{
  "n_layer": 14,
  "d_model": 160,
  "n_head": 2,
  "n_kv_head": 2,
  "head_dim": 64,
  "d_mlp": 640,
  "vocab_size": 894,
  "activation": "tanh_gelu",
  "norm": "layernorm",
  "norm_place": "pre",
  "norm_eps": 1e-05,
  "positions": "rope",
  "rope_base": 10000.0,
  "rope_fraction": 0.5,
  "qk_norm": false,
  "attn_scale": 0.125,
  "bias": "none",
  "tie_embeddings": true,
  "parallel_block": true,
  "init": "normal",
  "init_std_qkv": 0.0349,
  "init_std_o": 0.0,
  "init_std_up": 0.0349,
  "init_std_down": 0.0,
  "optimizer": "adam_atan2",
  "lr": 0.00147,
  "lr_mult_o": 0.851,
  "beta1": 0.9,
  "beta2": 0.99,
  "lr_head": 0.00571,
  "warmup_steps": 412,
  "schedule": "wsd",
  "decay_fraction": 0.689,
  "decay_shape": "pow",
  "final_lr_fraction": 0.0,
  "batch_tokens": 16384,
  "seq_len": 1024,
  "doc_mask": false,
  "z_loss": 1e-05,
  "train_tokens": 93500000,
  "steps": 5707,
  "dataset": "wikipedia_en"
}
Each number is 500 + 25 x the weight over the matrix's rms, rounded and kept within 0 to 999. Layers, rows and columns count from 0. Numbers have three digits each.

# layer 2 attention output, 160x128, rms 0.0559, rows 120-159, columns 0-127
500497529483512516498505507509497501501488493484494508461506508516516511486516514503474509508505504531504497497506516506498487493500503515494495534485504512508483508509501500485515502497504505514569507491494509472452489527481508508483502493503504538530522476469494512505510470505495511515511476478464514514485486499511467512523493466516510551498489508462473483510492455499477536487515
497495483495489508493513507498499506501491483482505509483519510499479516512483534500515481537480494515543499496444468528505509491493494467491522500507485467489505515495482507488488494488484479502509486490511460511484511535475503552523478497491494515491484492492514498494511512475499501476491478538482490473490489493516534485484482497485482475498490500505513514513518459486506464473512
501532476498422505501501488520496480526484527500529495520509487510452497505484545529522458476513478500539478481486486516524537519492498468462517478515493482495516508483482499465480495501474473499512468475493496506481508535500504531541501519498514487459497512497504455459497530484479483479476487500480490480519522512507517487506480518499505485526456502488524520510528531490522472490516
491501469509491455529513524518503491488501496490506494496504482508499501507517499482529474487522516537511529512487518523473548543493482452470511483499481477485493500479487464508443459489485459462504456409484455484529532532545516494533485528478537439442458542472493500519484537500465476471433478486464456554528556489544528499506448515519511468518445496492548524521549522467555421496515
477509485518489528510507474483487554488525507482513530485526474534489505498469543472463523553502481500517502498509472496507466518495486489507506505521505463472485488511505489496501490520484507499522554455521478491525470527478482463479449518472519517545566502459490571571483464501502538503504535530522457470497492492564459527537532441520522518457510524454501521513453478520459534498487
513485502484520503489486481496520488528523492509512478493499538474503506475509478518461498514493499528503510502500516491492473488487486517501484508476515511492506492508498461499498491495517495501528521489509506521483473475482481496496486484455496478502513446479535477492502518498473517500511518514489474472473492527478517475495517487502502458500524514501519506493486490511460502488512
486533502490510497523486493517503509499491500473469490514470505492506496515481491519491497498483481480501507482516495506490521504495464505494468502502503506504528483519507526511486511508512508506529457499523485491496535517463502486563474513510500461491530534469482531529431457532516494457492520505539492539546495508482505466512536509529537495477460552502529545463464491473486488534514
477521500486514507475485489509486477514511499495504508504518551483513524509507469517517501506483473498490497503504512500511510501450523507488491500492500491501512496477490499495499509472496469516484474507510521495532508510520492483531471464504471473496474501460488496546494473507472493522499504491491513526479473506523494482504511531541493456487495489502475454532484480483468504495527
532508496528509475469470507516503472488496520499562499511503505523537499484504461505520505511518512490493488502534523496501477497498507512496499483511504515483487481480519500492515496509503524513555486501463522532476481532477516473468525464542533526548476485563492472507469481478466489475488459477466472506466503469507536527526482516463508540544547533526528540494519499479500520489511
549488518494530525497497494512498515491540515500511506485481488507535476514491478490459525486487497485469462507510528488496473505515519555524473501495513489478485500521529489506549492516518568525484507530532499504510522511522483517502454491512456513530517491517538500492515475486525496529502506467488497491495492471489469481507538532491470512490506506506453487537472538527497539505528
520460471500499519483483506511533483492480518534505474481519515476494493494543477501511508532502470493478506487509507494511473514495473493509506495509530506513516484474493469498500506511497512502510541500435438518492514545459499502505485526513496566497473494495501540520486505502495428480509491501456471493501537491534533539492495510513476493486498473563528509522524527457524499527472
543515530483477509497489511521495495538483521489514467542511514476478476508514497520527487468506483479486497489504494509519519536500502521509470469483531522501515497489499502501489509517523522478421504509574449498498570409544509428558488487512464437472504521548493460462434504523542483512472541478495517483513532455464524476471527519468447497498533585508512529509500544483532483513541
467532491505458509482505507503497503501490512469538546483530497526518514517480534481527517535475493474494490510496484530528498497519521521494520517506482516521459463488523503487516520503465477542518485557503543506495481484535474455480508467514542547532494493547507491465477524436464505458480448476524540482519492498466519477468483531417489559543550452521517509479472485548498492468512
500514495503498512495540490514531512499479495494497512521495523518463488509482546517497466488485482525521517491495519507479486496476499493479482510508480506503513498514485494485507491478465473477452517475538454478514557517499546544493497515482459444458446484525500514517526481555560463547520537493517455525503501471501515429462491482540447457485511565494473484478513504489494486506541
447517501489476531515511515522511508495485482503463509493489495490485525526528533544490505502472429506485557461509518499524547547492466500487484508487524506518563502493477475498455491496511496484466512465513483487470546477514469448522501518506507498491499539494441500497436523499488531477467498514503494511519488500485487469487499471520523478492533520485501531526494514503465493539495
531478509515519516523495495470481506495525517545498515511467479518509494500505477490468515504506513491504511502509482482514491496526473486530500481496528507471522546527514487523499488512533551474480545497468490503536534503447527560457497517492485526517490481488517491523522488452467474507508523468490433443465521445569462528483517449521459471470461465526545493510486480513512502482478
501480528531475508474496491486484500518524503505501514492463494488526489482503481485497526542500516478486500516492483524512465487490507519528490502491488523484485503522512513477499526515520512509491495518506506504512463523473486517514527442509495490457475507523517488489531517516530504500497475532514529502455522500488550513474478506483502525531526532521524511510542482468532462483475
465512473499471526477483480496478500477497483504501512488478500507526488509489506519494525527497478490487484504488543499523468504528511559532499524519529485524495479514540524523537536506496506483478531468476538514450459440519456489499536512522515542488522509530487487446481539489493557503476485508497530457492524519480497490509456442485517535488563494473507512504498496506489500513450
483503494486514521526505485480532495477524473506445522480461491514515485476513477527442549556497471547481520505518518500517507499526492516523487492503533502497549526518516454508507487518557531482526521508475491500522506501476504530497507485522508522509446487503513493497560497481495499523490463540517474471489524486522530574497479512531481525547495471497502523560516494487540499510504
474497475520494504471493476489464498530517477531501468507506504494523535483500482480492514496498500478502524517491502484474472516482490530521502528493484483488487458495503479524459513542479491462543500483480492456497506511491502501512513496448516516464483504513527528483529504525517518490468539504460498521479536499500515505514538463531538522471493482496520475565544481505523491471487
487539543505510482518484530498496482532512517489488511532487518461496489531508487531500503491482488469456487480536505474510494497494520501492467473482518558507540526482468525518509491492526503511424508543548519481513488492458540478481498443515453498511500478483477470487547444494498529533516462542474562524451466474468464531489496552493479482517536516532437506520521525471455530531511
546489569485519487551522519491524540490500521479496497546479503541452450496448547475468445471500537467529476480529502488442494503540504505496474485499492544455473540535520525515520488521502528571554530560522539507545567509420490597489530442471448542484376452497545488535564505464535482549574525520499458531423414473482533445452521465523469435529500448506463459523503500549455563473529
479494511504548515500510502501503520461495481492484531448496507479557494513503480463481528534477491519472519517488515547489457473518469507521504522494489490502488513522528473501520493499486508416488551482535391473534571449433520468506475510486485493444526507473474569539474433542514444479528541546557478514500494487529517553449561489557466467436463525538548535475476472433460471514478
497510520477487506506487500527524504524495509498461472513497501481431527493510517537482478456516503512496527463537511489513524513494504492477474481513539527505525488485468513497494480477533492558509520539526501474516476504510486506489452492480461505506517467482522559558482515549573499531522506446477487542513489479423474452486537498473507547524532532550439458480494496530502541505527
509480503505491480480515517494511509515503496493529488473521506495530509482486504472492508534486530484499479523489500524481468482534511508504501548476493509505453492486511519476504543516489510512536491489489549540491492516494480481511543462495524472510472483526479451499511562448474500491529498530523469480471467546479519481485512474510534468527519502462487511494485486526483476472467
525486505462517513562500511510483503480458511489472524479483509515467486528496503491490500493518525545531496509498454462516563494526497475492522480506513498504499527515482502522505487448523499549503525453470544483470545506448497599516543495509469490456486484533495458493521496457504414496555551502540462471520465484483524466412558491533470430502439476466499466507521515505479483511498
489497495497474539477487515517502517506517475507511505488515480506500524461528482523490517517515497497496516493513504492523497518503488520516509513490515475490508488489521489481483507525525513479526540506482461489525497553502496527452510503474509525528434473497534524499520521531543526519459466518469445526497469495482506515505465531469527523530570494515457520498550493533523512487499
505499491494464491476518504504517505559501503520497491529519523506435523493513535530526443458494484523512488495470502499509483525481520459459489489485503522502497524475467487469474508479460462510515505510473486502521522478477478524475496509464493517472450487473542509505510526480494479492517503478481484528478523497486517506474521480491525479474504470523497501508506504553516473485481
544490514511522465507454513536475488499463528490506483504493505463533490503500454495546513481497555443458515510506504497526531511523492546511478491535533539506483489499516534530511528493553550515552505526466502507498531496463474502520554462550549556479452542539481479494445513475512461480449451484517521511497511487510560544496465501460507567482529515506575541538522471486501479517488
508473530482514474515519540507520527499486501486492501507530500494458489494502530489515454455494509501499522488503489505460511504484489458480507512477461509467477524501473495500471468501455469488545497554458457495497524519484476509527522501498513591500491526477490578468487554452496476458545527498492545494515501503489506518493548460481469558479461460554530496499472481497528500506479
500490507479503479520508504494503531484481494478460492482478499507493480501470501471490506494514532526533514491494508504477526487538502490512511491498511483482481489533500530502479503495504496521464473498515485484480506468515515458520490486496489497499512496482501496509465499510497469496512485464468539517506501465485503502511512513475491505454517535522490491491521503490498492503518
483458489510477500497509521489505515502497507521491531498474479501509462502511499496502504510503497504509490515477493520509511500516489485517520484490494484490479510511514473486496505506508498501485526529485483513551499473510503493491519528516543559526469510524553509507509555470539515510461476481497524462511521484495513509511495479443513571501512514483501530513501492550569494460457
460524501489501497504504487505492483472507487507509550480478474520527481504508527508483525517474481513480473494488492494520491497503508515497494510503471487517510503507513494509537507498476520495495541506514520520489466513480462526492509482481471495492496448511523510504539521519541536570537517519509474484449484508500494470508488443511495488512564510471480504475472501508494532489487
476495512511510500522489486523496499466507498497513519487498470528525483496500492486476520515523509495486501505533489501499503515505494489502511490501508491489491497508520503515501477521509529522506509546516507487488485479532484453510481470496496536514495490468519525507531527501513528509520479484470546541473466484463451519517499503477480559519516493490444446519468450523502560498530
466453495510467507499493500502492509505488495514507543471498471523541474467523476507469537530511493490496467498504500478527479486531468510521530520492519506532483516500526493489535536515512514521489571493494528555452467506501474510492515462517500524545555463489492477480497527461517587475453534541484493427491478547540493517488488445480517536548569463453531511516509515519508567495457
481522523485465530460540496477525539489496463502503540504529543519458483498510547507521441512459503522523522499480528544484461480501545505502523517511451484477460500506495474431511470475449463536527478509475518530472458545532431513503518488521509491514495484484498512479511562481503513492475480502509503484507500551450520476528482520456551497573530467466514493484500486539556478516512
506536501481495509499505492523506507518512492473507501502543518522484515522463514507534478479493484509517482514496502501510522478495533503485508487514501494487487485487509528492531483451500472511521487523506527473514508523511485458503520472508521509525490526488476490504497502469497510495476479479479535512503500494486472504512492494476515554497497505485487503537497510538503502484512
523490492513505523503508505463498525508542533501501494516492514488490473520486489507492468488488512476506493467511499490475502504491484494504504488497496489470497490496470503487492486510483516504510490462491505524514505538497512520504506517501495476511506510496471488523496477499486464517494516507502485489503500528556501489513481500510490459515463514480517484492502518473523504499500
492502486531486509492511508490507503502504509507549512526501438544491508494510511513483477480516481479498497456515498471503491523488465468479500505514492495530515470469513477499495481558493530483514502522497476492526467500445539500495507514499511518504494528525515515497483470566503512498517502546512466500499528491493523505516495485492512502484526551507535514447528520467490507485482
511496522486555497546507512488501495496517519482503488487500533496508489510480505503477498509486513513510478513497509499482490471490520511482489515475496502489491524518507477516511484483493487484493511509513524447497561445489512448470487514517501520535499534528479494476493442459453483517516512485494519507528491438506448533453496522495468528485490506523490496494468524506500506495495